From a checkpoint of a small transformer trained on Wikipedia: 14 layers, tied embeddings.
Each number is 128 + 24 x the weight over its row's rms, rounded and kept within 0 to 255. Layers, rows and columns count from 0. Numbers have three digits each. The size before them is the row's rms in percent of the matrix's.

# layer 3 MLP gate, 704x256, rms 0.087, rows 157-293, columns 0-31
095:159088164066080117161135138118141149130151139108127139143130131146082138132159143146092136143130
100:122124151111088114117101130117169108141154152143139125154169121146150141131169121145139111139130
097:108138171152148110120126086152095114122106061113108147124096141166116154124105077129148119135109
097:103101075135111153146109142098125124129144092114159154163140133117108081105149114096099147138138
102:184113126138140154142155098123136183145100098150080136104123162138181130104120106144088093118124
100:143154121126163089161137073131120131110158100152146110166141144120137128116151081110085142109122
100:121114165111100125121110124147136094149090114141134132133155151110144109112137111163116121128147
101:107123146136166156139161094122106115126143132097097133125151134157086064152119136114102120136115
103:136149104100136158093132117106145123118144126125160138096117120105145105138142112132117105096149
097:110138129091095146111136145143141131137129115081125119091147178126168167132136115103139126148087
100:103108135142115108143102183144097163178140114073146098162142176128140122167181124090106112136079
102:159121111099093119088113088139117122178084138161107094162132132141129103119137152124099138136109
102:141075086141096142138123137129155093124152078112123162144136122160122133135123143098126132128107
096:111104120132134167114149110126138103116162088125133155134166078144132127071118103152163136119136
103:152164167144093140115186167092123126163138139123116125100138099150136143102135110132128125150110
103:108115168161147151139132119107090126109107111134072157104145161142139123141113085090114132114156
098:157145143118105176113154144135152090127171086120158119134131135119137132135161092110142112156098
100:136071149124095140140116139107112145179130147109123123134126143127155124103157092084108155110144
100:174164124159090154159118128138145118124173114077110127153113110115103142125098137166132093124130
104:084137166126135135100154128142120104183114161137103110159122134134165152168106131143140117117103
103:128148136167131114103102117119158080135148104099123135153131128122171144142164147111135119083102
101:137139116116087141110158148130139111155117126171123121174115162115127088132175104118136110079137
105:136122130110119153127153117082112099141104138138162127088110154132123129116144154157120125158153
095:121097120099128151158111129103132125133127136101095115115112115110140127118132095135153159122124
099:147124156106115182120121145147094091139153112144154114162158121180120108138138107141106125118148
103:141116141128138144126115129142150075112144129161141155139129161131105110086176082155116120189117
098:179105129102143143140148115138102135125137107138089118157154118153114144081149155089103111164134
102:106071197120101127124091123093152113140137137140110108167150126122111134167123122138146118084141
101:097104118153149138129126080104130119173183121080139131146125163130117119091183111134116092113097
101:094083147107139106115110132131123150166163129100130080154126136137128165154145151123121138131136
104:154140126120097156096121105122099127158157165098146085118116139106147162110165102119102110156103
103:138128133098109143101165116160126123143150148071148099128122127118142126141168156109095113118111
094:167129126128143118164155123136153142119154133104129133158159100113138117097156145130146095170130
101:082133069140115154118156143120165099161187137126082141120112115119139148155117099142142103145125
096:105088114181133104157098158161108130116140123140109134157172134116141118096136110118128079160182
103:132150158112118150081134110185168191144107100148128105098093160155110125127116129117161107147120
098:125121109109125147104092117117168132136142150142129072139135125129132127135154130099091121119134
103:114113124078133187134140107126086104136117167101155120047146145185149106131136121111116119081157
100:137076122132126124127095146148113110158140133119143116150137139149106113142121099142094078165145
101:103128125138116153144190128149120138124112085100097123125106149130105082187080108100148102111134
100:078129122058139136133113143080103091107136089105150131083153158154134098113167111120120145133129
102:140137099169142117121118160171139121100100142110098098147108142132110112107139082114114082146081
102:177131138111102089134091119137123131159140148108133144111156112120083118126090124146128170129145
096:177109164109146105090153131125117109139155072119163131127156097116074141122174166114155119127144
093:090127202107125117150105148097140133146092088124123125087147148126143131068088093100121098129125
102:121103125129138191130103147095161114135141141103170127154134156150148162085139159115129092096121
101:140105128073139137129108126122098104121153088130116154094135175138095093129110069128122114152072
100:145132135089063106151120110120096117140168128143138107129145124125126086114158156131170124111143
106:113158106113126138138163130115132136089143135160138155104102157132160099096146162059098155140121
102:101136136163136112138128131154108112140096157137055133111143157130141123160119132091110131140158
093:148146100129123121135130084130128112135187107135120136157149088099165171147110136079139152133159
090:163131157123099174168118112125119145175122135093083120158127132132115143126164172132131130118139
103:108128124096115113144152133123124145169092155124060131137176151102078102088139104136181142119147
100:101131152110138123087140142102140112153151114132092129113164118124152127117130103102132157085111
096:134130116058140174108134112198125147116115115086124130130164185137132114142127133136135130131063
094:087133107134129109169075106114073114139094121062084102125129119143161127121116098088121152149142
091:112141099111126134149089131093131175114104163161117168152150092133161119114118131128132179110134
100:071118118135120137141138108131132099121088121154140132129111179125107127148139105137132139105170
103:113080119111137117137098146160151112174120127156144156133139148120117073105128168131110103154110
096:119087161084130115126112145115130130125167145148083101108117143128131106136153077147152145120111
100:128132147092112101091144151135140122100157133150122152151128133111168136131169102134146142148115
103:123091160137112124130128096165127160114186092130095079116091127114171142138082060103188104160145
103:116126152137128156110130111152107107155100111109128117117089135128186119133140120134118144121092
096:100129139176119108149134138122125118158136131092090138123142186129099117145131131118096178134144
099:172131139133151149145109099159137106124117093122139127147135168122126101127155101097092111086135
095:173091179121119119136121166120094119158069138100117091125095134140167158115192140155138117139104
101:140115158136136131104122118085113124120167123113086090121132147105124107120159108115160141166129
090:114106113116109103113122099141133125091137095098110132103137130152145083092142120128120142174149
099:110144132148160138104126144135133158125107117105132146154081154159116152137128150113137123146118
105:129137135111138152121126116121170117134104092136133108103100155104164121107128123130118110108110
110:081091182106087125108146114120115108106145127137119164164137133169131093113146131123142145167134
101:139143125098164123128109116069058111139101134118136119083146126163175073115166109142145118120137
101:108126190116108150136126155096115125114083115177108146107129130125115138135138107113165126140121
095:157122142133183128123095121140115160120118063160117121143112127127123147147124141074084091180164
099:130159146130173112109133105110141138123166090156068132148119116092188136116125122080115125103155
100:089120147122116148159089118097081149173111131143126144127133147168127185106161135126109144142133
100:121131142145082159108130070138106129097114146102127137124117157164148135140114083097056122141111
094:120119126147123128137157147146099118137130096083134100138110173102138139096148094103147144150106
107:114116102144136121127126148170131189127116126095121103123139153160120155143143122150177081152089
110:116108122097147144162115105123109105157159107125111141206135113134125124122127084110140102093119
100:166145146132119165156146124129158134111142109135147118124122168118121117106109120138146091151094
097:139133102088140126148148139145109150150168116092120120146105187128143104115132156174130093118117
099:171081100134114154098155115095096105110122122106145160131156139142138099124124062127125079126127
100:127098162147122126115112114154123165149156117124131147122152177137112139134107135096108104169103
104:108108135126129121132181143124143159094135121131145119160134114146143106137166155095144123149131
100:128092152086156144141153115130108146160132134082121139111131144160153176091182106126154126148081
093:131121116119138170141112162151123124154155145073105099171137126138090105137171121123172085103126
098:132130118106143107115138163151170112214099119161133154143134158121138134086125118098095135152192
108:164101116120134144147112162149137126138118110132133150132129146135131125050089130131139100144147
096:101130167120117172167120100102118106135135091115121124172141175145111107096136123150156104172130
104:141134152117102164115119114065131090162122127144158094136169141165133151138153142154121126120084
097:099117157134096154120090148161104120136100118096117116131130168144130138084151089147118073123117
098:094106137083166109144155137098099139168100130091110138139163128148111107101106119124100143091122
095:128127165110152138157130130100097119116140122110101159110097126129189092129171122098157137173131
096:122157120125129167156119129135111150141126098109136146126138134120106155104144149145145106160126
095:115108163132146116115136080113143129117100131172125115126156148117139148129175179107155127141188
099:136102130137135144171111107108149131127135109120107114100139149161169156111126115099096150089097
099:128125169138160127174160138159157146159122157144119143137115151134153107131147146104109091096094
103:135113115128136119178095146140147164134133100151128148164115167103119144125121120128134133123136
105:121112108122132163119135133091118091105162127097110139120130110172137125116155137105140111147115
092:088116099131120151145111110137117153133127136135135099107181142114135107107103074154101098126134
103:132117095143122116116101109125130122137140147127123137149114107104138164108158151109149087101087
097:124142183160084137135151129154155124144172090131091149130108111114141096122144126110101139153149
094:151111120142167111146117108128125112130150135134116125147169145153149113110150118093100101170129
098:078131119098112144147117122129117147134123114131105133128138153122124114129073160094099117110090
106:136097113123135134104116195110170123119108109082144118119139136163099111051160114157114056143135
104:113124139101154143145111124127100150111129128152107157151110109172088090111161140111145123159114
106:163119117112096102112103171119156090129155149111162082138165126144129113103150135118109104131110
090:148154132141132114122117145105098128134078137100108116101144153107143106116126107159124081084116
099:106128145168137116143159163108113124179137132091109090145142153130091110110150089161120085119120
095:134132140117107153150106122111132118122151154108166134148118163108141095182107165166135153118137
104:115088140130121120116137132145201106107147090096095104159161137155145129139126134112137083178138
097:135148103086125145113121108131147139133147064089119124132149151126139112098148132133124092144145
103:143147163072121128149119081141133157138085135133113129148108147118157119085161140120104170111105
100:083107134123150166113133148125109116160137130123130145110107128146128135074141110121105144119150
100:152134197086151082131111128116113083115115137148109122142138117150139135143101120112139119093136
101:120135151113134124148103124064069133119124153141105122108143140150132145132155121157138123114120
098:144063136073121125135145114151138147155124140165067141192141141133148154130110098124170129147146
102:162130159132105149154129107122138135157140149127119152123131130136114091087146166146114118146130
096:170134139143107133118134103085151121106123143128141106125126121163117153134111088094131113133104
099:119060130155147111143143107170121130133120112114135156110190122133127095110167100145099123165110
102:140116103142084108147125145117161116144131051122116102105132145136128122094146139133129116157129
102:133071132141165156144122115099107161131140113125101120142114122137127100149155104074108087077133
106:117111111105128141150147121120156102081134113137124109154123116136099143092104135162166130136113
095:146127130103108132153093138098138115124103136128143114137139160138086097146114159127136128115148
102:089088141130123129139093164153154144146143125123076144178134165181110116165157115127126107139164
103:130172161128090122134082162089145081166164150167136131111154149145115151133124088143120112118116
098:148111119126098152145101079121145092127129129106134134097119144134129145162197164137152176085159
100:083144111073118110103128119141131148157134141083132148137165135144085113073126126131132117159146
103:100104121150118160108142118091153085152083105098158123122117133125142104122133148115102120108124
106:121135155110119132160135134105122097135086125109117128130170157135103155096126122103111116096163
103:134133131124081170163122140101136116147127126112146111157104161158089110122145130134165110117139
106:154096176148101178130118132112105162128069115114090117136116127116124140113124122128137107085147
100:128143127117124172110129142153117134108132065138111141135122134158150152117143141108128140122147
107:138165173130122186147160120103101129103123123135163164104137179156145107144140090076149157137133
103:121104181044125121121080090108119144122135143180130108133172106152101097145141106114128162100116
104:134137096072061114097135141112102127144131094124105098119133163180163119105173110114167133145125
# layer 3 MLP up, 704x256, rms 0.0886, rows 157-293, columns 0-31
095:087146170138162100179155112095105137150114137111101154096142146131157082087145130110092169096144
098:119135126074108139132144134133151149073146126116134108113125095158103102108134154092126159134059
091:120144128102130127095143096111143141165164149139150136127127112109170103141110154098164092100151
099:120120104131148111096158074155093168110135141149134124155094098132101179138136120131174154132121
104:095127144113118098151132118121132145137117122133121144120149114145134138164095139127171176169176
102:166129113112158136136137126185098151120165107123136142105069143141117173141120115042128118137120
103:119174149124107141105141126118127128165111129137114102101154165088169190137119110108140164121151
098:096111136179158097173141122125118138149131151094084159107126140115116141117153136151124124105156
098:161116088142158106148148108155148107095178113116121153117113165113134099097118134150146064123107
090:131115136143135117106144123156168124176097148192127119140133119116152139125161117140080111101134
098:116117135104152148136133106138109148100142101137128131119119114123112071106136060142158115092110
097:110138137120110122148133128118105105096141152151115119161145115132076115143112137127163151152114
099:154143137087105152116134116115114119125127091151151107124057115141130143175110117106130111113124
095:113137175133097106173107135138121142135129188128135143164149132142126120140108126135126086150109
102:122144135117136137132138100128146156152125120095158141126136156083147130143108125136116150085107
105:159157155151126111126143148102163168071113065131150132152139110105137118136140180117123104126102
095:108111127096128152074122108152150124143139163102157154128138099155156110129136132138109162149127
100:174157157137156120101161105121121100108106120140126157175161105128119161110101110149154123157160
096:124132163119098112126121194090122150123148152091105131106155126133082113143166145111160076128126
097:135138155128138131140126134121134165106078106168121061154111109149113100080106113106155122124130
098:103127124156122126114118184130102118122147132133135099127103164135136107097146137097161144146115
107:135142137147091136114149117142113078144145102148117089163155098116125135143125143128112120091121
101:093133128144134141120145114158121138182067139075109142103149160126211153112148178133101148117145
095:116131104137169086095109097147156133112143130102174159145119142126139083104129119137120108110111
102:131111109124158117134106120170152145127113108142109150053160107107089149080132137174126104111154
107:135141145139133137123113162118130068144136151177169093143088146116109140125112112129099157136117
099:143134066141108119106125089125106139154124134120160082102122153117150106163124137128135111118103
101:149131102127135108158112134128138113147162153139136107145124144144132143120154143068148147127097
099:158122065084166106147127109143150137085126079119107125143123097102129109085157131130088097137106
102:102139116105085140093131105145202121090119158152122153085131105101084144108140088164170096134115
098:104143103122112156112136099122133101119132115129124118159096129119121112112104131128127131094091
101:108151094099127126143145148136132107119104142094126096093183107156133114138100116131121146149130
091:137122123144087123089131127125115122103109142139158135134106121119169152135141157108125138146131
099:134133117104135127147143071156143140139177127132135122118167135115131155142122149153142153075113
097:165072089139114140115168136138162117094114077058126097136122143135100099126079121125131161123097
096:151100125146122148122127115169143106132180093158165065147155084083128122181106139145137111135110
102:111114124108114125137135072168088160137149144094127112087117146092112132158183111148082123133148
104:130102061091133128134073169151141113132131139143149114150106108159122047105140124125122118114149
097:079155135145139128095140086120157123102187098132130163114118136084173118102119073133122114150143
095:080128134128131135104142163171154123128119090124117141179134121112078115123144158132111128133117
096:130111100105130109123105098132179109143143108096144137113135081148161161137167089098109131165133
105:110101119114089123160119144145140144140133149161167141112118117141107124121174113152184149142129
098:088128142106129092135140152112121152132115142172143120154129122091148095147131147130132127147170
103:083132122146117110145147152110197112129123132102070120163129121136129118127121128135126175167099
091:101113119119155089179076125120101127120129163121087137104154142099104098178127101135143124099156
106:152094143106132166129119111096095141065120067116127179117069121108130115137136127139168113139082
103:101139105085175164116107140149150161114093136133127133136103141114110080153114174125083145181134
095:135115114144135094146107162167127097153151111077094119071140138124151142127113129134134149140114
107:171124137143154114073076112161128139153071105142122131089103125125116120128089121082086117103162
104:099153154095120119094124158121147144136145138125100131141122126096125161131125126153141104155105
088:115143144123180101146075111128118156135117131149116189119129121122127105106115143128138098116184
093:162150144143115174148167112124123150125113150113122152127078129147113159130131128115125126090131
100:117122105126111107142195132117152148157143131128131151161128167067155142113101153148103167143174
101:124091105069170075130115131132107151110143141116132084100086116147126129131091114114147118167099
095:108115132112117106114143137132134138132131147183126115129152141140139155179154107121141136155124
106:111129158148100154134144160110185118191157127144146131117156123099127125143161127131106076116133
085:130122145134116111106140130136090140141104099098108129129138111106164127126118169119119145128111
101:134144126089109143147157134162135119126108162115125155093146141132135092122117116132128104129101
101:125120136155149126147173114143185159102160107103140180136159123124105126117140169150136095182108
095:122122140142151097170102104099123129134126162134139105151173155150116133132137108096092085087143
097:126127136165196104138158108109094166123122111118126142135149077075132074107134169158110152114117
099:134131118100139140131136104138137149130107098117152146138136154092088089132114122111076143079106
101:105111137118138093157161145139126118153137145149145150131146109111144107108162139190123136122155
095:123156115152143148135139109044136123111083130106132164074149115126109104079132125140132091133154
100:139100099130119147129123122133127114143122149121133139141171145152097125112148122107120138138156
092:112151144101165124137139142088135107159125124124135131117128119141148128143149189133116139134117
103:074147122135177096152102151135103125122129095140165125135121133106135109140125089124132113142140
095:081109134115152128112141134119140216135113117052091165117133181075129182115141140106097129139163
096:114173162145123103092138099150146102081109096130160133136154142135166136142160183103095127136101
103:078141144153156131118110133115149136086152131104149135134114138103108132132102118139128147157145
115:151103150102125111103100100069090126074160133136145134145123127176128155101159125101118128086130
101:118147102132109161111110137178145108153150184102122152146138157108143094160172129106066133132147
106:129130158131100147104139109075098106086113112106120100082091073118137149176143140131167143094139
100:133149149128120102098124119137137178129166108136114127141084103102127156142182119091109145146148
098:150116093123140131123099108100136152138115128116099193128137147114115123132124102115124174128173
111:143134120105144152156147137099145129108111127110170102089148111147128124128125114150118154105130
094:116131123142141142142133151132116131130124110192146087171109171097170117103104142139085141163121
091:128115117161161095073143100159137160118128128141109147125143119126139169079160097161139154139127
103:123112146157101153108164147110130131118113114097128152074137123139155152138191118101134124138153
107:148108166125150115060108087159134133140151145106104147135143109131183116137135094169136115070148
100:120123117093124175077078123112099120137107098153143115100087118104126086210149158136120136121147
093:160113128126088144128164160125097115127073165132162157100116110136152131096103117134094170126157
100:111081138107149103145145116158126180137104180110120153126117095146118106106139126122129134115093
100:139105110118146136117143142153160154113189138151127140089103118150118150122074129095145070157148
105:190110158145072119145144200139119115120133148090167167129117166173129099159119131122138133158146
097:083086146125111144125133080170137149131205121133136150163158118070140140157109126091146138114159
090:094144130135114148120179119131136113128148139111118075138099120153101144142126127151161147141040
101:119089107138123084185110187127147130096182108087083119133158122150087147166137148131147182108135
111:164154151121139124110120103124147129080117151156123131113115109147140127160073113126108101099147
106:192134150098114172123108129153101180140105110167157085151111150106124133130149151158153116084101
104:104130113124136070141142148143101118148118163102115133154202151119154102142146113167149153104124
094:124138121126156118123106124135101129107138073116122148137093133091131114133068158120124134153101
101:122157150125121140106041149146123121121147154071123140120177153116110126122117107108078120153159
095:152151120154168150107147138120110116119096099127091116107160101159160142108152130146098116142142
106:106101132154126102105125156125123131139131125102114145144172099109124149137135118126178136156146
093:128156143128116137143110122102148157115130088155151103115128101134147130104146113182112108138119
096:154114151095166065089106113171125129114118112152093144145115120127131106077094124095138166129142
096:109115088140125098118132123120138134118104082148128124128112134133083157130091106124100062136088
100:132114127128125121136097115129143145114149120162161105136114100158112139116142101123098187083069
106:130148140123130140122109087138097104129089137134129062125108123171107122114139136174138127112105
084:138093127150156101171151120140141160146133153096124148153143119106129142085107192174142112121165
096:135121132129100140129127124105121148099119140109110167112167145110130120130116115110187107138117
098:109111123095210106143134145092121103140113177124150130126152136148180117108107081153085127062118
093:128125131098120074136161159134098122134127119097084188115131108102110120135102107141179145123110
095:148123076093086109148117085139113137157139200140066117091143137164115135174131102116138127125166
105:121163118103090116084137172149159154138129150148128103108118140154105115144142133104120151153112
111:134142140086153126070160097139114137080130103124131126147077090164103128103137151162148118174106
103:159127118146087091151138148152100155146117132130131140144105104090177117140124204157156130113157
089:110130110154138104115130169114135140123117144085105157138099150154133105081163150096109086113116
097:142125139113137121113161110115089094166106116151105077127090116171124142122137100122152150098118
092:093121155086138107145106107108167131150113139141090150128095100080116155142096143109111151132156
115:139101147152137146076136109149150155098141111175157160129118114106102146161136104134147155125113
095:108134108115158151112102091146140097121188162155192138160187140128163122113174092148158097140142
111:148143116117107173142149128125139096112122124122142143125149128148112133155141116129165131117130
100:127136129082105125113118140166135079126135153173174093124100121119101097144119168121181087150127
101:145136124146134157121161144151145128118128089135155103135105149120082103136070089140100087122114
098:181105154160161176128170147132119194121148111127109108120128115124106126140125128095115120102159
097:145143116158108134158131151148118136162108140107120122160125079140098131142136166153127110112132
114:091104133135171131104093144117138120132148127101153170142163138124138131091146079120155116149174
095:108128154132113139094155113154162120109115132095130132162123116099113099152146123137082152144121
097:115128113136089121094115167124099104141093142128111098154103134110115125134063104150127105141136
101:097080099148113108101124140110126122152099120124107061124129128135177163099151142136129126101101
099:135178177111123153139130040116117127120127115134166143092082153132130120098122137136103133105148
111:138129136175107154161130153106120074104129145106130138134172095142140101081186126153161110119129
095:150113107133104152119123109140181100112127116139139112137127128089136112109101136148134101118135
106:131081135128122145116115154138161114157170119136153127101127095147122130121141144153142122119133
101:111130158099150142111086142132133132178116136134111118128116111133137143125147136146166137144133
095:085139119133163110130135130132053157167127139104092117153147119102108163153051129103126110126148
106:111167139067131154121158122132143111109186154138164123121132125158107124123144153127165117154086
108:174114096119124111130096122164138114140160127132128137121153137119123129063132092132126154153119
108:127121146136104096176147137134125117136119149126073129093158109166130166124095109084112187086158
103:130092139140121135123185065117140133102143172166123127095134144140162120122102119151118149117145
108:152118150116135052104146125121126095128164165183092134189102088117145149127123085126199128153099
100:126120154133153113155093102107096152130127128144148153130098114130102091079122147127135129127182
099:112125118158203106184134135128109143162078162128119161147157146125175130123149189120122124114136
102:133089121145148131142109139100149135111186085164129126094143111127149102149146163118166151166161
101:114152119136178100150131169148140107113084084125136159159172141111136084132148130115182119164117
# layer 3 MLP down (transposed), 704x256, rms 0.0842, rows 157-293, columns 0-31
096:153136105102112173105137110135140153092122093132087123128133150158140159136097161120085143173133
103:111106121113137179113170052087110145144153099071097165171123117112120134132125122138150153111124
094:095122151155121094145141168119091127137110161112190131132132135131083148155127090130132101151145
098:129119130129152143140132107164148101172129143155113136087131114140121152134138141158138110127146
105:103124147085184142181168128139137145150117135138154153158107139101163132085195135145094116143135
101:135147169133103120129173128159168136141162124135129103107118149113149122133139132157135149141132
100:191097126125107145127160103153121130148088137091132106096145162148122121111079150078125114133155
098:126160119118182061113146100111187141111135129066142134132168107179146141151111140116137120091148
102:148146125115106133083142159154136112140109115098124146133137125137139185149151125135136152130124
094:115156126113098131103143117144075156119160167096159135117137154142109110111117133117180146126141
101:117099123174141135110155114152134094125142090129103112132105141143179167198122122121155166114128
103:160133127161134124107108094095145112146149129126133126129161171145142108123104090106115140133129
104:131117133120150160110068127142158126107122128133121139135101108125146142119123111139155110103106
095:157116129137145146133064145167142120107153098116116124108143126139140164156153099073138126154173
101:153118115111114121148106148137066107122106090140108113127118142146108115107127166110125102141152
106:122149098133144097149121160066131095101103144128137112112141085147095117176165127083118089105157
096:138101150149124098135184143120152142095118110205152134135111147113125122114141155085106089115120
102:160174099088178111100121105113116101150132143133131128130133135146152098108071130103108103113153
098:104093125102098134136097084176122155121139121154108107153101141096151136096090121133097113112127
103:141101107091094093143107084110150068122112185097117166135127137127149158145129132141152159136103
101:115129123138127150173115090133145127145108132121114117138107143107146177087121132142116147122113
105:100145096102143156072156125125124120109121123114137098069162121097121154133123118127171152133135
102:117165155125189082119151133146128106128128098145140134107166102097140120146119146162147178161112
097:109080127125108114110152143138124171110119131092159094094160126161133156127148183131128105116122
104:162126187140157118130110139118100117110108131158128162129097152133117089123140098108109119107114
103:127103134118141170101157154141162142146135134110113090105147142134090112138084139096131135134126
095:143083135130120114153144137123072153095092116135086159161091159121128148097109140134107132185149
099:078128126161146114118136122057135115174081114118143160091145119160114140150132127105175121121114
102:091160196119135158096110106129100142122170155132103144111119165113137142061144110102154176140134
098:133101106131120149127131154130146131147104115114159154096130168109083173120104123077124128121125
097:113130148106113129157109135146154122139130124138144164121154111085150126127131131130116108127122
100:174100131112111113112110103126085143110101099105130101152110142121134134168115168131116099113116
092:134127104139075127111109104116134172102135132131133120113136119118132132115145113135100105127135
101:066111151121136178162125173141129150158077173152107119120108106116115125155111124149130117156153
093:092123118144117114112140122155089161135127131151129121096088079152137039134126100112105099121138
099:120112175165126140140121115101133094148160142106152129097122165113117109100100138120096120158157
101:136152143103120132113120131103111174109155153182142142123140142089149112098109130117133137156117
103:134173122093185130132139100136112147130111113144141150100124161125139136115129150179156160135156
098:127110130143131077142158114160126095157139102103131111108140153133137115163150141108168077106133
099:129122153173124140131133099176127161148123137142129106065173095131131133109107169151198156124124
101:124148148115165121130143117153165132123144120125159123143141116100078073123082136115098136105125
103:115138154139134150141116167117145149137120147076105121122152128162085115136160128095101119126145
098:112118113081144149144132146085159116123129146157140119114091174132123134167145130125092096132145
095:092171116105149121125126143141120112133124099135142139141127101125165113132149174103157113130151
092:091128115139118151085100136117144160151149185143124147140142130149158148121129149148118158105129
102:121156140131107131094134118133099133128135129124152144135149151152146120180115104172114143119105
100:126140140161135125114137110152166136158140143117151145115138105109070102161086160115130114146123
098:089164090123156119131142134121147158128097136119161150163111130155144102107158124167146120122126
106:128092134116162133098149134138116146168116105083107105123117119102143147108113129170154089118100
106:098145116114135150158161142150141130133139087122139171123097134144130105144111162119117132121121
091:113133123114102127107172108134089084090114148126134081158094138143174115121159140163127121127116
096:130110154117159155104158131136101126106141089151150161108095122109116128160146132130132125124115
100:123120114141123124105149151126155137120149137120127188165115139104176104163109136096090073125104
100:124100136106149155128115134116152108173165079126147115109147111127131083139131098106148127131147
097:157157123088136127111114143135152193144156100112128159134115147133162106168089090153136111151072
101:136161124133114130165101136091074084180132114094103115183121105130135112097153101101154077104138
082:105119124143143168140098127136131150118119167144130124131160109166097123127160092139103124126150
103:118127110138128136093096132095105140063133129171117107109125135108121113131170125104159151136120
104:190158099092124171114157155164139155153118162104141149125181156113157123124137116140129113135121
098:108097107149103204118097109108117143090081115087132127123137141109125109097146131124123113157124
099:098133118093150133097119135177164141127131139154141122146147103154126165145097148133161129134109
104:126125170153185157132097109119154159129131109140108119142143128100125110126151107151104127131156
106:129131109106113142168140130156161147119116144145126149128132127168124136133114180097138099096127
098:103138139140133089151135190132140090083193145122153116156137153121147155118136109117121130070149
098:092124083171113090116132137189149152144144110138143104101080176134129131121127125126088113154114
097:122106129122113113112148140159128115118191115129160096106151118086133142156116087134139108142158
105:104137100137102080147109134129148130155127118146125119162163075141155110157106137141116134096149
098:124122153137113115115141135076112142141144125156112111119092145146121100163097114110136151159157
103:128173140143137157115124157135124164159147130100127104127156095126133153109128136152163110068141
092:101128108125114125114119138123165093144152129109123114137120123102126107164099121125115092171108
109:141161120119104138130123094098135175126176143091135151151122116136099141098142100147114118104178
100:117089129117130129130149125124170122110062115153101137142121082149169134126114141131124136102113
102:128073148089106109133120126194137141113162142100130063135144122075126118105135146142139137117107
099:120149130101117075084142133188121111089131148120133164066079149134152154137149142115149162113130
099:115126173114117153120127074145126094122123152156129142091149146115135162143153144145120097123141
105:117167185133108134143122094140121111122118150137104124147125090101118103155111127114128138098138
096:124168116091193120115176142087093114140153137132134142120130119091114110145135145134160115109130
096:134166131161119175145134195071149133127106151163107141128131136150156121126102146121132089120138
109:130149139128112104164111171151121121122125139113157105139118172177112169112154135123134125128107
107:113125116130142146089122143122129092142076168104104131113113160116082136136111124084143089143092
101:172140112159129126091113109135104088132130076124141123152123146138159151108146138137178129216144
095:109148142152174146123103090115112143140129107172076139137116106145097127140165122111109122132103
100:177106106146153110121140138130152127143127072134116135150143142170146135141145145153121162148135
098:178123117116169134156150123151129110102157106083117141115136125153140119078140135143155122122117
109:158113127144156106160107097180098175143134043119112109111132096149108139084118099134125087117116
100:136149129115150099123181123110124158105112134133179146140122124152118130151177111177129167110107
090:148183106122074103117118145145126130141120106164105132123121128070133138112122101127085115166134
098:127146143128125118130145146132127135163134138159104140078088092141153140121152116153172147086109
111:132114117131144134130157112093147151112124138097131127121130105098123145112133146142160122155113
106:143190127105103076112121104162125144103104129121149106101118117165118141105114114142116079105129
102:143144195142148146120141168107119140139121103115108138152117069168132114131131085140135117111175
094:121108100098110121121098142143131114139134152137144086180128136186154144110148127166112130129130
099:145118112077090140111126154125115106115129124133125084106155140117091114128182117128112139152167
098:138161120102107148165162124132100145112182164126114069109116184113107105097099122136148092118121
104:129093116086096137107114105163150122111158120134149122139170147104124180116108139116185096148146
095:125113146134079132154092093088138149187125192150108122162059120119156111111139131106134122104135
099:164148142112123123179120158112133135112165122122141113116163121105127129137153168105156115125075
096:116114126191102182161068125112120118119157131118121145133126133159138108156162087132117122065162
100:137108090131183130085140142113155178159122140112168116153126107135122137151095149114107155138118
104:116098122112083118104177099152122101111134136117100129123152125159085104127130107130135170147095
089:090143128117091097103128137113213140157158120147140122168106116132130107143117099088121103124136
097:143135147111094080114092141172106143128128113104161066081183143115133127130124120165098118154137
098:138136159089131086146098174128115107171127144116112145137157134143156123090164121110124106132171
094:139135129133141113177126121101151123145157154115126148159121136109181140133120132192132150129135
094:126158144118174149140135135075159111138120081128115132147148125126097115094142140134145125108124
108:113145148090171121152115115137109144161126131102103131145130168113111169143159137149129155111107
099:187106142109150158122107097117137056121128130060125135101093153157130139159126100116111101101147
105:107123174089158130089119113165139142132101114132100120126127120087134145123113120133091135127120
093:113131109143133143129147068135106133071118124145119102104154136163124119135131083124142178115147
103:163078120160129114143090123136095116151085135129128136152128126096098094100116103169128139115176
095:124090135158154127104099131082135129115131153101109099118103150145098143106124136155125087110108
110:153126111124077135063139124104154167133167110120132113127140086115100126129127113096131081120122
097:132126158137123162093152126126106124113098146120131130146144130137131077126122111113125146111140
106:118140115120080129134069155103113128114119152079126153163117130154170096136101157117122146144147
103:114144146115127157124119172156100126120163125077140109116114128132070091135162124117122125156146
103:145148097105132151075129139123133145182097112142126146139153147177126156111122124121129128113144
102:041133121112129158150104154110083104128099146156126106125108080152158146091125104167122112120129
102:131101118098151169118153134166134116111111127164092157121162177163156113118088134130145132119134
100:138139124156143126140141121129102131157159193141134167087095105109115148129125168105159111170141
099:169088077110144137123132136135108165150052102146173161180106126150077145112117150106144102143112
096:163108133139131160108106129095158143149171120130126102113136166104117129116123097120123118153122
101:120108158124105121118094112090122137105125128108132129136153133107139141124076076105145126166120
101:124130150147186132106097101111133121123125144090143165144122175138125156137138114102145157112093
113:108132128136141154150116115139124138121110161130108113160138136117117137138116134152103124146175
094:111135171131145106102135112109167116058149121148156127113105130135142078164103146065121094117090
104:133120107081160102153047120179125125117144084100106124160097130133172115131117130138154152111149
099:119119059088116124131149125190140162081107130140154123130141116151115063104118134103118117139140
096:143090125137086131107122148141147153112139150108122125083178104141105132148134136144098164112131
102:179098162132150153139122174116170099159098162118132152119147170106134152124139092142116128139146
106:140130091137142126119111150124112099077129112113126124077122129169106112117129131101122135143182
101:197098142090102133124129119120135147129086133123102116152140140091117177140160115122141126133123
105:113162127111164109133114090156122129133116121108142102141155130110069108092143114152129126149124
107:115147131132123151161101146132137123096155145121121161114132154073113111130170187105130144117139
098:159109185137090160091131095137145092134122144111099123143161127084157123124103127145146108104132
104:165136164134133131094143120124149124092152119102119116135078136159120113146106157128114140138115
101:189152112127120107095149120144105158116148155097131087096124136140116146146115147109112073130129
102:127133098114083148172129129094088128160139170147122142157128115132143087098203114166109134118187